Part of a small language model's weights.
Size: 8 layers, width 128, MLP 320 SwiGLU, vocabulary 906.
Architecture: rotary positions, untied embeddings.
Training: a variant of SOAP for these matrices, 5333 steps.
Each number is 500 + 25 x the weight over its row's rms, rounded and kept within 0 to 999. Layers, rows and columns count from 0. Numbers have three digits each. The size before them is the row's rms in percent of the matrix's.

# k: layer 3 attention key, 256x128, rms 0.298, rows 223-255, columns 0-63
# v: layer 3 attention value, 256x128, rms 0.297, rows 192-255, columns 0-63
# o: layer 3 attention output (transposed), 256x128, rms 0.276, rows 192-255, columns 0-63
# q: layer 3 attention query, 256x128, rms 0.288, rows 224-255, columns 0-63
# gate: layer 3 MLP gate, 320x128, rms 0.327, rows 0-2, columns 0-63
# up: layer 3 MLP up, 320x128, rms 0.299, rows 0-1, columns 0-63
# down: layer 3 MLP down (transposed), 320x128, rms 0.296, rows 0-1, columns 0-63
k223 105:524462482506496485490543473528496503508470520497464505463502466497502494525489480465498516510531441518520516504514514534557482549534507508529510506512506481478494509465525497493490537503509493
v192 109:478519446464503522502491446509457531473489497510456478489558537500503481506519508538484497479478479472536511499514491531473508493505479467492483502526482518494492444496542494489479538501545496
o192 104:491509504488426516494489527531502493503509519518455455522515527482483509499492529495485494495508494503498453502493495449464468479534515477467518542476497495486566517526487500520517470509542516
v193 119:472493507501514501470512486527498523483507491471426465519483535498504465493476545523474484512518487508503495507514497504513498507515508495519517482537447514509474481467498472506490499546494516
o193 104:502536489536457518527507505518513510503519487503440498488502541504494513515485527491516527487519477509495527509469511488479511536471493498457475525507517479508501474520479469513475475508498436
v194 105:522544555450469499516487486483446494512510483518539529508485454504471513518524505500508498498490521489478497531467484504522431516522517536519484501512510526525475515510499501483466498482502494
o194 103:493520536537465499515500481509506488521450520511497501473512487471534503506488467493496534484454501551518529525522493503546489491506475542515509446524485487519527476502467496552539499480468493
v195 102:506529515497484488512492493467528511464522491498472462537561521494516489511484526476519517484520499502480519516527501521479514573485524489471519514482470475479457501522539453470468471458509538
o195 105:448553490475481485477520534521530480516445482484489495522467511524474448514464506533460474527492489489499530498479468496489465459504466510495504522483457486475489504510527522500491474491511516
v196 090:478523473528501509501465547465493450478551485466476520507482513550500533503477503474501511481470538506466521492501477477518477490522507500507487491488460504507555458527504492524542499477547463
o196 089:516485521506501495517544510479526438498467507490500502543478495519497520487529465483460501537527482527485524505515469478516523503540499567530491504532481479527467486498504498489505512467524514
v197 106:517515482510530503517555514463542498554495494513475518516516493557483472504544494508496509461537513473511510498492494520520509522506473457535534531465489527507460463549500531535500494555493485
o197 106:482497477476495529476497478491490501531484479495474499503499489503547468486504510511496487518497484480455517530510482494497520482483523536481433518497464492503485508526491551493551481518499452
v198 098:540505531548553531493503496479488492514524479515484551517500521499520517521488483510566473528477493466528511509507482484479472521532467492536509537518503484515495500486519474535474475513496527
o198 100:526460521516498487493516522516513515485501479511469486495480542484487511520499480462491573498477527505523491491519522524508504490504451512475501483492515515546440496504485516477532511486522481
v199 106:489465492514502499477553506476504519527532519506484503496509498471499512506491482533553477562504485529520553482469486501459517481501481509442505464518530513501501485525510484507508506496485541
o199 099:519487517512516512522479526521476467426498469425501502500487491470485512516510524524508528502535503505484485477523490500515499536506510487502527483496516501518524462498543500512459524525520477
v200 099:470489485485484511515477524525513518478479494485480526509525493517511511504494465541452520489505454473511502515541473495507528543522458524504510472508500500492541531495472509520534476459547493
o200 101:477533490536503495507512496531486511532492476520524501534491524513533488465496536539491540548500476497477518523522487489472485489479570460483482478461539445507538491471538515500519534462507488
v201 098:496504455517520495487521528530520495482481512488572524452492520478532515515481518483505502491491478519489490540515471568506508504517498491529493500475513476534472445555468520484498517491505455
o201 097:509504524496485468478508479520512521535528498522528482536482452500496458457483438541501558486456554483504512432503504447516502489499505517472476485505508502503492520503531489506500463518485550
v202 093:515517513467473469496478509489453509503490500466481486480540500485517528477523483537485514541504484499503493521515520530493476496481488507475503509491472499504463489483512464502450544493460486
o202 096:484480500505491526501504531528513509470526487461496528464491509495516513489440532536486490492522442443506489514488428449508463485528481509478541549493502497479497536515483524567485468530486524
v203 109:502508490488502493507515498471495466493518494581543518463452534498522520480482532462549483485546500465476503471515443510511464531501525488462503481509514486519523513495503541462527502546496518
o203 112:546480520504476471502513493517501472500505482482500505494508496503472485473525479506478505515486519506467526537536470489505523482498515472518521439481446471498482481529492488497536491490494509
v204 105:432498499512484494554507469477514493481488478493514532495495455492503465521517508480483539499484503530539507491549535466513508455487523479506478482575497511548500495501502532507487514480450472
o204 106:525559505455536488515510520490521497492498531517558525482486493529537497477552511466487505519537496513469477512461515472506522530523501554505538523460504498495505509511509505497541492520490493
v205 102:506509460455499495495486531517522464542465517565496494518442516505530499553518549541477482543507498493464469464481514491473508481482426565533491502522509522501492519524514519506505531456492503
o205 100:519514524493520543465534484496498517532471490467525520489501484485495492500497497474496478487515476487530459508453495523498429503506490425458484487517528528510484490458482507497477511497474498
v206 091:470510475498528494460516438525488463534509491509495482510512508505529541530491466467490477482488494479514453492527451458510520526510498539468486507534553514527472512510521503498475497449508521
o206 094:523474470518505510501523513499490488500414498490517496482507552490470522465468504496503511556436474485527498479451501496528506476535518511480489486504501493489477480476470471528477492527507496
v207 107:500501538531492490470527507527488514530446538485492497492468452503488514471498518488533474524461477512491507537498497450453513485485496522430529499514483475505492487492545529574502475519462475
o207 106:492470534499519529494497479516504509432548433477493554461502509518525515489491568480498504488503527496475490511530504519496533497522542503504512502555526495506474492506487443491521488479494482
v208 100:506446542513488507497497492482539450485521506504523550497498510501547475513499446522528451487451506515497497499471500477488504540465487511481534488498476532466491536508523538506551519512474495
o208 102:514500521513529495493483503525468533466505515490499494525472448497510495516522497483494495490497492528503500536530529493465532497482502487483501520472523529503504462500490508503474498500484492
v209 100:492511549489527454521457496476489483520463501507494509488490520551490513487514521477536537483467529510516524510542498432445464457515522525494485494475537489513486555477501458467513499542485498
o209 096:502540530496459505457502482499514489463471528529476483466496501525480495533501475530506465534527420511496485460486528528514499491474520482516521485482496532507437489516526528477505462528528536
v210 105:484453495503495493524493470463462534478478511463468490477516510541468522502450514498489514498521508501465544502488499447542481506468514529472469509471504508551507491500542485497504507516522519
o210 107:499490490504543494485444498515474471490493544472524451521512495505518541463504495548486507529524490503485510518458503507551503470467507496505519514492498530486507465517512453521497468548480452
v211 098:491499520499496526470494518502503523502517522506479485514511538504482531496520469476530497476467477513497516517545494458510493501545484507512485518477494474489478475540514541512488542523492500
o211 098:518492515462452482496522499534487540479491495500515440484522477494466527464550464518517517524501552545510535482505522460518525490506495473518482511507528509477498492536523509500516528469494472
v212 093:463512519509498528461490472523452496517469499509511512503477447500482501533500528493521545486476494440504463483450516485507463521476506526506511518470476495476513484511521503474523486439508485
o212 093:467519530514513470497556460471516513554482531469461504509542525508519503515504529509488467475483513512525509518530485492482512450483478511517465509515503567480528475509469503448494486483523520
v213 086:500529503518534540508507473499472483481520513498490497485509508507478476494450522531512497516471494498504497515543429495491499481524507501508535496481503557458516508518480468480548535537478536
o213 092:508497551463487498465508476519499560526499470547484533480516517487492505472498493500480502560449519513485468523508504497523524499469478503510502520465504520529539483510462527504466491489514480
v214 092:460499592463543498528519497462526491471482478524495479469498466500484513493506509497483484491483522477521491544481513557508451456543501481534529502448500499516502492492515474524498501508497499
o214 098:512518548513495533510477492475531550460505523548544493530468469533522532526498494485479515503502525472482490488491472470486516496497522500553477502535464501495495489507465528503548530502531469
v215 101:509504508499514500472493500500484499483547511499474534500525552519502480549515506471511482454465498508476508519507485438503534514487504484518518490524502446525491506482454506488476539453456489
o215 104:509503462473506533470512494509515509529467471491483478491493505504499503484510549485476504502480524498501505536511527510517524525523488489493527499490459481510488484468483514471481485461467509
v216 085:524505518487539530468479525542485462481533503509538491466455497527464472481508517505541563475510470518466537473546512510503516486467488521442487461474500489515494492456455484490495445542517509
o216 084:500492484509480512503506476482521493510512513469528539523463516540497507522492453506485489535491476514487497493495496498499543544469508506531512475471464490471483569494509511503454489488528526
v217 097:476452490488476505510483516517503489461508504510568451506461478497469470496511509506526495506453502523484488448471489503474473521511483465480516496512478527478525517468504470512526502558527491
o217 097:485501522513505502517501480478496518548460533497512499510499467455467518545502512469497468484465537472493496557511466504448511512482534501480483449540511535553485542462493521517495490534506482
v218 107:494528510490489472520523527501493489555538512519503548491481487499450527474511459487521505473474514491485535440518478475520466470493456530488485532539537471512518499516509506488511457455482499
o218 106:539444494502538509500512498522489465461487489480486496469475523523469497498494505478533494514530475503544509515505506487538543518502525535538495480487527561461477490447498502488534483469465469
v219 103:481512515494495557513536487486496478494474481492508528499485504500503464525473507489454479503552530479496501503520445497488520516512490503536496545482496517489478474492544507481469503462532526
o219 102:484476471505498483474496492526492463526478512533511486483504508517513505489504521540471459525455514516509489496506502454488476513456492474475508506505458533499499506488550489507548519496485450
v220 100:518511476504499509502513516518523469457507487509511481534536516502427490468523467485502514503492523452504470518534466489516516510508461511483479513475478539520442509501529490514523524484498484
o220 103:482462507462481528485517491479499493520473506481477528498462494502469542483494507510515497508502490490490524524508534502502527481470507537528503499531515506503517512518563521496515513534532513
v221 091:473471517506493514483522514526513466526554511503506455489505496459508470528545511471472516515494474486503483490511510487463490491478447535538530489550491512497527464501511490525469535511501534
o221 097:475503492489558524510552470475472521512495506441519528501476524526511507533493501498523479485473497506505468510512494486448489513483450490475479499467515457485478533532521504494507510434483452
v222 101:474497504489517492493469538517495526545488504444498494510489565494475489504492496474495491499421504500510485491483515467465539514520466492528454496491537519485534533488525509510488486567492461
o222 096:483531486448486522478463518447465484477448457503484485486538512509492494478488494514527464498506472546492489485444475505492504513482534520446456523483505545532483493485492506543500500498452537
v223 105:466531485503484471500533503511501505503481496520453479543526510525521491486536480494515527539516537530457491508473542477504559508481492478511480522448456507525490507521518557494501483509516471
o223 111:500504516496474506497510508483543474539479502514493466489458461482507485550514495476527469499524488503493526499439536526544476534524483480510463540506565491469494489544526455522502511496471531
q224 112:519500488523514522507474504465504499479515528462493491485483462503500530482481474494495514465468469516471507500475493457497489511469488520507470469518496486477521470499483533483507514516495539
k224 107:550511491507501477491485500482476556520506502532515502540527525515519504509491481514471514498514502492481476501473522511506465525465464502480510503522476507487550536466481533560484503497484524
q225 087:530468516476493502483482514490499507464535547513492476525494482532484487527516474446547533499516474486467512486502527508495503503514490493491540487538468465502496545496470485475532500482441522
k225 087:482516473515501489499487502502520471488515500469461514506496537498553519528447484496472474487482501485457527455473504482504529502471463471471505457528476505519479462467475498535516503478502473
q226 080:495506505529469493547479517489517477499502465484506487486490502475514499505521571554513467518512530522504493509465487480466529478528519555500461541481531510487502493518512509480521499498501478
k226 080:467482501492480498471534515445501510483502502525506500482525533527476515509472523468498503547502477511540482487490500527521513508481496482522484473494530493487515510481508530495492460508472562
q227 095:456475474495502514537489469463520464553502478495539497491428496473482480523514503498491449500492439477456526512452479494527508492505473498507497465508501503502473500539491472508562523508515490
k227 094:468532543473469502487439500494510501545505507505550512529468482484534464510495478478516552492509524499469495522487495503502464469477529559486496514473496491486531539488472505497505520476509446
q228 092:491503509490518477497512507516566487500506458488483482522516471454460499511516511498492463525516484489506560518527521481505505515455491494526524491493531493478479479528457484510457522491511546
k228 087:465511498510516486538508520564512490454518505455508462521519505481431528490547504517493522507491487494493472515513467497508506471492524487527497513484538490568476496520487510493464512503490499
q229 101:502481481486492482523520488454489506480473486494519491492491503454510491463496530471468514481479510523494491484510502474492474457479485460493534496509492520537464479555552489524486533481464518
k229 108:506514529530511503459488506516530502503514507528496496479507477527519517484510504500488451510510511493486527470579538518492552536523521478490501531511515519474514555467483484483468494516505457
q230 097:480514507502468454522447510497486509508506534499493511511497507523488511489472515536509485501459477520516530463456504475531523482492534532461510499499490491499526480497488489449490528487471497
k230 102:528471477508471522496481537519492522534509516488492507538540469524508516504489567465500493492499487493473500481470508477519500512505500447495502480503461507489499505522476484483539490475470453
q231 111:522504489513490535503490514499520481499503457516502522472496491560524513508482511510477476502551506470461520497491481505493475493516441485496474476477476512522520517496479516484492511506511462
k231 102:552506498519501430525514455520485489491498518482527479535505509474476457516491491471496499504470556504484493506472492538504528530513540509505508468488532505505529484495504485509533489501506496
q232 106:478507466495469544490491486515533505523476535445452498515468497532495486485512516535499554528513526489513500502518464495560521569513513493473489500489481499446460539503505522528484459463541538
k232 110:523492544515482475550517500468516493516548499489469496501526519495516479526526491484466517498500469476475504505481528500482540480508488490430529488495530512486496450512534521515478486517511510
q233 116:507531487503494527524489436490514505464500547515514517492562503533488502531533482493474505490497486546452490499462517486540461473513480513509505499482479459497535520527502483464549545486519510
k233 104:503503528455515509468511553496476530469523538469531489493491506524510460499486518539531474482496485508476520516488509511506485511512507519480482480444466510501567491464541497466477490498507437
q234 107:518496476483526553479488528493506515508484532527478519495515514497510515474497496496541504488482533484502464481459520516500502475471515461571517497517467555522524531488534465465470469499485498
k234 103:526463539513520488508500504468540543520488534476522492548507506481511514492477496497453488522453525474476484532519520550491538480525553477507464493485519493444473530470488484481499497495518554
q235 099:470494508502498456503515483550520464482497502495485493497495445492472534486505496503499510486551499507498470464476537528505514550532524509498457504512490497456498504517541499543530534505531505
k235 098:489504541538477534529485464535474547483562512506497513458492518510515505480508525516532513528498511519500561519500492516517534491491485517563550443499499474495499518487498508492437500556511487
q236 112:457446462492475508479470515470486483513484492492495497522524480510496490503496481513521497517466520528482499458491477483493499523529515506518510546498461485491492544503523490526512532478457529
k236 106:510509532482540435488465510502504473505529526546496478486511485509498505493503490501454526449511511482517498520516492459492492521484492490529520489472456550476492464478482507504472449522535489
q237 108:515483512548497509544551498533451504539474455452522521495480526515482452554518532514500503515479513520501515491477485509505477501499547508459505488507455496493486526485474540494511508487509513
k237 111:467478513485530506540497522491491523498458511502523494488530456448518461524477492449465471490505498525500485500480505527520490472525457480551551521520521523509503531474490515457500474536469481
q238 114:484475499485494510569515520480536491516525531524498484517493518492491500499438558514489491476458552499488524472497560504522498497531512484509537483572496500483505498463454517481453497543542507
k238 108:500476454501526509496491492526506518508503509516493486527547506535484474491486529509458496506521464517452498520485546463526521537530508517459493515451484483512538521528483495471517437500488496
q239 100:496521485499515526496476520516508522477504482491455507483481529479549445501498467500494460497502530511494536531492455484510530460538484518509522478497475438486476526530493476500540486519488507
k239 092:499501476453453488466509485490542520453495509484496490485545524512484518496520449519503551527477491460510495486482485521490488473509520500494512489530539478503518502525496519513439465483482464
q240 101:476482504477524533485502521521493476459421476525499443478471528515481497492469495493505448536495482521490499508511538478509487526473518506474523464470503523528491520509508465517497473463511493
k240 087:446509481524488527509485494498483495508501512494516478499543501458493505528538495509493560482541523497488516528513536495493483500503495484487472465510525526455548461497457501485470499503495475
q241 100:486484480509508562523441497514482527507491482543489485503479479508500490513450512547541495500491562480536484493540553483520469504505467468485498513507524471498448478491490443484474509462515489
k241 098:505480529567505534484496520511499512482509480554522463471503481510496460479557545501520474487449525506521489489514531541482503482484485490515462549482552482508496522485527485503502471538494504
q242 093:534474525506522514491539517532520472486525492491494490468515520480494483565529485489481511464510538490509530471515514550491532526473494504507528471497524511478469494523472491495502500509481479
k242 106:514531477494513490522488482484539451516511540499493455483461505481481507552441501498530509494489446480507517491461502506488478475510476490505490520497521483521466442495529487535514466509506535
q243 089:483515485449519514497495516498495531513553517446463502488476505473498551462525521460548487463499511487491503490473516468512479510459545497500487490523488479515518467510474523492528470502503495
k243 098:494455491499488516476462516532510498483531484506466493542468487440506523530468487490501505494504508461488509496497498486455514519507504478448563472507549448530500481525544504483481482491529489
q244 090:468533433495499546472493486505516519513468509514487441457463522497484499492467482538514502526482525503506503521508487488460510495480538482494480505475467486504464492526511521467525486452475496
k244 101:456518490528491533504499477531476475485501511507460463465504494526444507529490510471478455520497526519534497506519504508465484510483505468524459510513497513483468479521490497448472462484508492
q245 101:502534526494494489518453490515511492512536507505483492489549460478492466512507525508536559510524541491497484463456498481573489492496527521481516483495516450484499481495474484536482529477494519
k245 096:531452497501534524496503528508462494483550515503513420511525471529507495502528508578505478461493507493498539506481479505539481484498420493521505498515539501496468455505518537488503468532499480
q246 085:488510507508507450494506465519499509502529472515508493499488556463536515506503449503487457466494495509483465500530494493455556532551482492477493519505513536519487501478492513498479529489535474
k246 098:489537485465505504496548502532540492512472486486506487496481505505461519532498492512507490487512516497500490479528481486498487449446514459511523523562519488509463491521513522505532489554491500
q247 095:515507496507518488528534472477485487490501474455493517518516489513474475476515490450505519545513499524481489509500511520524468501461460519511512480509530493507483485514472534511498472476517467
k247 100:528506512489485468494533536477495480502499470464525495519529538491519468528528526478491496485510511516508483558500553545462484513513486485483482477510500480510425503490491497562545508493552490
q248 097:489477477511534542462513483470524532518495504499521513471467472519520463506529511496467483533519493486472491468506505485545497493497528486527479528542491507483552483509506549512463519503486517
k248 101:537467554500498465499475487536505509533503489444531520521473520494480520538514476460509489435514526498456488496480525502521526533530521537487538499516519528498525520534544475497523499548507501
q249 114:524540534476519498498477510489530478516495502530514496500496503520527496514505465535477490507512545511503508464510490506508448552520520481504576446485520526506536544512545521544491497532520518
k249 112:469470554520464517425483498506500506493479515453462495545473496492510524469524521499488549499428516486496517477531495464488502455516456522490530521455464512524498478524465506534509530490496514
q250 103:521468500486531472495517482488488509517521510509526464497503496499528500498499465458496517438463476482484471446508512531495492506475496473496570549494469493500468498499516584482489517489489517
k250 098:493492489523546483470488514513495477490432519511475534544507495518502502487512507504565457498513475505497517504506533543504544545509523471506515497492519494490485494523518545482503511450505495
q251 100:516543508514483504514495510460498548552521531496557467507528492490475512485494510494505493520562445495521487482489496491502508479451529481455460498497484550499499480432466539447527535465503485
k251 094:529445524488498472509493515515496440526478542520475468501448524514477468533440518451500495491483456493479504483497435500475467527473507507497510471507479468491502462491515556492519503503468506
q252 096:489513532517482524479490424507527499447484483520493522513511508506506483521536513520482477449503502474533486481544485520516469483516496481482464549544480501503463482481488536487511535469511490
k252 091:449484478485487503505518525522424516500479522462508520468510492457516500508540473507505494520522498521537521491495502483487515492538502500513556498477525510470498531532512529494496520517494497
q253 102:535503477476512483501519501518502510491536492501466518443528481508507530471507508543532476510503516534472491532488493496470514523533526489522482502484499522481525504454479488522470549518451555
k253 097:517527492511476492500492490483469537487476484475523491514488494529486552509510491546538530491491527467532527476459507528527518536514478493477459492508493490492464468491536496477488478517445515
q254 104:510452517434529511521487499538508542438516523491470509503474475536462461504494514469476464485520489467492436492498496514528476494523533507487498488479519475497489521495496474503490539510488485
k254 103:491530501510495506477493526504489477514483458511477478556500473497528459513518512517532462536511471495504565470512485518541500487462553515495532485492495534526518490517541509465522479457478526
q255 110:520505473534474512484517495521503580492542479478515515464477505521482482483519524499517537523508525518493464515498519475471466456537533475502501511511494496513485467562485548540471481560498470
k255 099:510475495487549475523476488465465487478479514514532503497550552503503488506515489464493451485511541466526508468502504520491536529513496496459508521449505533486548547483526506518461510493522490
v224 098:508463470494485512488525484517518524465532498470511515506514497497501512523456485478480508513498530491453522487498502471528504565521489509524504461465467499483494506494496473492512532512501510
o224 096:509492515508480476523491516500492497507511503475536470533491540505487517483479534485499535480491488525505478489511468491479508462470470503474478470516512487543559475500504456494510498477515460
v225 097:525488469461506487503500481438445484483526520499464503530534531526474525520507553507537486562501511528498484455465483502480510526455551516511488492514464481484541495501477465489475512471499496
o225 098:505496472520529492521471491487486506513487534528469497501449519486526524474494504495501540507469538486516497500480504465474538534492504517494464496523508500482450513475535521491514491487496509
v226 091:470511513514494520512446469497536495505492479503495528488501521535491521472464540492483538520503482508464533490493529532540508466536474506521441528506504457518483480496457519479478513501520467
o226 090:498483465464559525456507479476474472521491508476481504496435471495461516505514504507480482516460518532522491541515542472516518508523513518485495436525482533505508507483507472466476506439523555
v227 102:458553489498519529547452454487470477506495525488495487519474483526482516516508437500510505472531486466560529437492513478513509496487521530522502509503501531523511507470466520469544480524486494
o227 103:506496510483519500496520522532524486494500507520512482514465518481544455489516536463500467524500491498483493485539542557516501485493510503499463527521566440502478517494518496494510530481517536
v228 099:505460492532459470493507482496487528472543507521486501457494489484466503484527479526507521500516465469526484555492483457530488503507512481556519442523523500543495462507485490515529525489487497
o228 099:464539478472519493493507518491541473498490499472504434533552507502509420522456502525482582512497501481490542432468494533490482507501502508503518506498501509474501472521481491500462491483503512
v229 093:464515484485493516503489533476479535498486472449482544510532529531459522458523516512488507511532523501543491506450503512484485468519443504490486510484519499519517536450465553502516488554541507
o229 090:469485490475498539490517450527518496495507477514469455472482493505506452479521502517526485450489523476496474478508501505489489474556515513438510526478492501542502496488503457512485513474497498
v230 098:495520519474474511538458486470528513492468517519439481552502562471485498538499455534467500493502498536484481453530510531480492498499476563488471442518539547509495542506513490520476491487519506
o230 094:494492510485503540499533498490495525496519494513518508496472487507511539500510490487512542462466503514473501451513516455516496511474490473431511477499503475512495493471460455502509501527441535
v231 095:484509515475512509547507524540525514506454461513516513515498493507431489492533453455508518471470510474487460546500472522492495518518528492502496476541536461492499486511480470491473529467472471
o231 091:515471493486518516498525475474531475503490491531517539491522539509508525526446535491473495496538467471490499520487460518516542478523512495510519503514469531467499477459501513470569511466511512
v232 087:492483466534493503511526498471491506505458497501470494496504506489506503514480487549519547510496512518467515465461486477519500511499473495478537502479480508446536510526476504497515492486506531
o232 091:514515468541521545462494490544494520483565564538464526522471502500541505494488512541499517489536523520522495473473488491502505485479533516478552519507468547519486485522468503537523503527464510
v233 091:472467513544447493472516547492521490471461502539497494538462513456513456573427476492528483486470505502484483556510533482505464528505477517513487477529535513451500474465477461522465502487459517
o233 088:482518500507532556512513519475497545468511437450495508519515506491454548489505520493495516508493492513522532487508525527519492478493526494516498535505503474500520486556467502538588479525508491
v234 092:482539507481467489477528474518499508521496528554487510488493520480524502474466487524504472479523521557518505478512515514510504487527498512484519524454503501524482445490513509519536528481496537
o234 092:489497514495533541494466543492508505490510503515533521530499469491457493505530487492472509476512534486485553568495481489480497488549474520517476509497525496506503489494459499486464468488458491
v235 091:507503508541514486487476507500514520498497474492516520499562526506504499495476432509488530533510526513495490556500504481484495477515514496493438448509534493445469497493484548488502483491501468
o235 086:515510455506527561543497462491536474539455526491492480516469448518496490509478496530461477513496508468484487541464493508510493494504539486514491507455491505518508542504478513513516515487539520
v236 083:519489523486517469492571483479499480484544497521502521508513532513498514529516499513454504509510513464471539522526491471555518496528532515510519471513504488486491545535509453513522558484535509
o236 080:481499525513522468461474513479489483487478502520496488482521510487533557476482507455488507514535526475461465467475483525439476483525498532462538462505501490505539478476450537502479488505521509
v237 097:490481488498487507491479544491469490509513478502496498487529510503454511499483497491497516506502447496494532505490423557500477453493510483485511502523478487455530507482524491473464483495561470
o237 097:534446512497518462491512521523503512521486487472504459533448497490494528511475509492548495502500526490505513488545529495546481526488508501525489552502486543489486488499490495496461515490488495
v238 099:455545480478541514457503503488510528507501540497469491490498492529498459513536526494478550496476538488499504510458533486548474512490535482573453478476491497482508484519480502515492507551481484
o238 098:472535515513508523544486499428497490490499497525518510468492525464551483523485471490494480487492499548506459479464471524463547495514483509488505472511517513529479501522514514472512525469509496
v239 088:484492513489474463511479472433487521529494500479524541438498523524486516500476472473539481526499497467486466502495504512492467494495489530477490502517484493548542472542480491511539511514509496
o239 091:506509514511495533493556516494530448481452522520469467493484458533530477479520458460501502471521508506514497520492531510523489561456512504466502497509464528480528548478494498538523498479498493
v240 095:483478491525469502499533540503492484535496530530513541531522520482498471503478460483506508557497516520518499493508492510529534499534471484542505509546496467519478479519508493542514515537461507
o240 090:502531534473507528479527469493520510491494492515510515514495490451517483489499512486497547477472461483445473514460538485512503470563505517546485491503510516556517494546453483515490465456516465
v241 103:461506491490531495520479519507487490499439473499502463449517546507462546521483498465449461468513523514508513495492482486493504491507503459527520524499484455464529462460494499524498512508484497
o241 098:488501508513545506527549495511546497542477491500506520512520494497505513487521471532497441530529533495476466488523477520542524450512492505487554529522474509549452506504464479498480478496519498
v242 100:483518524492445501489501492518506534453483500501512491505542458467489477474470524493460547521491493492486515521467483505469514479510525530485470512484502493506503492499480462507468493427504473
o242 093:514459511538546548519518503543474506492539507471493499519487532508479479488502528502504530458501516499520490493500467424507468497479506519530502469501492469497530499500520530541506494476521509
v243 089:542497534529454517515498500484511493500535453534559505497501512494482448497508501489498491469492516446485497492495502517480456485515473535496500487553538491538489498524514532487507474432517535
o243 086:509474497487516531510476518491481486504495527509492479484505483508478491485469502536511527528500492482468491492467497484440467490508482471503520552444461468463534479502505504524498513516466504
v244 087:528571534525531497452510502498521461521502526509473546518489491526506480517521506514560480549465488468505507525509531517473439516495507470505511508485479506505511508455504501440521557500494519
o244 088:481499524470443510462457494525516533487507501508479494483462537516510533481506514500458533479485485500530528508474451524489530524511513552534548517528466481538535547507557516533484538476510511
v245 096:463489504463523490491490525515531522497481496485509530470494477530502494475507524532501494499478470514516492473508489516475515525501510539526532465511492476448510492506498515471458458463487489
o245 093:506482476512539493505482559517512521503466484523495485505518493463482539521510507474507469502493452514463501523476530505493489493479508469479481486515485537508487505503474513489511508543536490
v246 094:498482484533529542510498525531480495496515485506506501479507516550516451496487549492506493514484488442470486541504515496445547516490479496512516460507529525485516507495447524518480485493521540
o246 086:463522482501475480502548481509515501518498505533521499453501529502476539493478548521504466478498489513463527504498506519496478492478501518475462518495457473507490515510505503472541481489481445
v247 096:478486503552493499480490506477531506525467471556502501511492528491499510496497513533492485535554518479507510502500498512484510477477437479528494454492465473499477500503520504498499487504465498
o247 095:489499460502489537523510511499484446521514493473547483463490455487532545520491503495501492504490531494510509495441489472446488480511525481520516476544515550539497476499452419527483472505513478
v248 100:482501498460473477511473470494536517479523508488499453533545482492547478496475512503465516496519481511552480477505497512458503487527480506539503498506499504510508490496484491472494540528481524
o248 102:511511540469519525523509480535476482478469485489512482530509555518489501492484483524540490510483489545499512514506449486534515499507505546483468495499518478504486533501510460498503490558484529
v249 094:530501463496505505494502543498463490517463489481447456523548481513468496497504514474481482495515502496522516463515480503478502458475438488487505445471491529487470508470493508523473467498466472
o249 089:496495446521496497517541468504467539507548531517510574469504518484525442532515491530522526489479515504488497485519520503477510477505530481498514521472525486462478506511494485476481459498495470
v250 104:507466503465491531496487494495504527492486468486461462477494501536495519496490450472523486501485513474537518496463483491492529503516494505521504509465503501478483504518493477474487500472502487
o250 103:532490510481497537492473510513470509527493512525513496512541482512527444502480506450461487474519524542487496511512447536490556494508510516486498484479500497506469523493473476493507490473494536
v251 099:523495563475531495485470527491527501439513505505484512459506482498495509498507490487506511560479508499525508504504526503558503459489539503494531518508438473485480492457523542485505520494522516
o251 104:501472508484497504487501485511520519584501512496520502517519487472513499484480505536466457486479470493500512470507524473515472467503494483482496530492494506485493478501542536476468566473487502
v252 089:493509505499492481501485503495507515536505465477475505511433537516463543489498506499487474504515498491477522530536509498462479521499516523545525504474459505478500538530511510548467492482510444
o252 088:448526495525486492479468491494504436504460487471439510495507509559472503476469491527549499500511492507483481496504535510525550524460511487483496500466527519541527499484525506464529516483499506
v253 104:459486483512484497509464481489488512472552494554562510475487508492538494513506499484480488493507523492474540496483538502471470462519449466471521605500516496503513519498517473520535500494507497
o253 102:509487494511528522453498515481524471521520499465467491528534500511479528484540502504539457520510535497510474541531470506490499502492493551528527510479507494498482512517492489488492513465500501
v254 085:454483476473486496445516507500527511469496525505512449509465532500475515505514519517491519497495537443485503497513539486509482560499471521543539507518443528491517495525480514522513495486508493
o254 089:493484522508524514442467452509490491540490487524498558480544550531535520519505501476490488515517505495538502511500492533520505512494502482499467518481507500504533509518506530498526506470522495
v255 087:460512492491522462487484469519450504502519539450475522505520487520485514527520526498523509509504500473498515511468493481517556504510487513477524527520511519518492493497469562489474507498528476
o255 090:518478495529477471491550500477516529472476461529478554515513458502519493478505503492504469512478528541487496492497489469500529491500520510547462494472521491479523487490558501498496464527519504
gate0 112:512498478489487461506486513497504511496479513594499499513469505519499476496522502529484455564435474487494513492473491498524459509500551517501501481530477479482493495497489469439482528497550513
up0 103:498449468453516547504493518528513500477515495491531473501478478482543502512525533454509499471500526486527531525499484521467529523493505541510470518536502458501497497523501547474539528522472511
down0 100:491486500495499515512516495508456503518508479484515472507497465517489525490498475502529504496534508507548535505487489503561512492470479504512530499534456525518528484476546497518520523467496462
gate1 111:523496496500503548518468436472468480531522508477510498471510496563533478489513505515488490526514499486494528504498487543487479509501480548494483520481508477496500489517474497508492474486472535
up1 110:503517476558525507430529486476507520460485512520538497513489467500499496483474482457489485495511453490487517514445510521509454495542467503511493501496562514525508501471557505508490494513474528
down1 110:522503492525516460528483479482505525555458499520538478509500475448481449498503474488436481480476495519488532511516493493503516513493473535475496463463500506485501518509538510495503495514521476
gate2 111:475469490498444500523513529477512472524509517528533468458498465491504505520492503489479492492520446533522510475521482526521472517516484510517497526470498533511491461420494501471520534543517521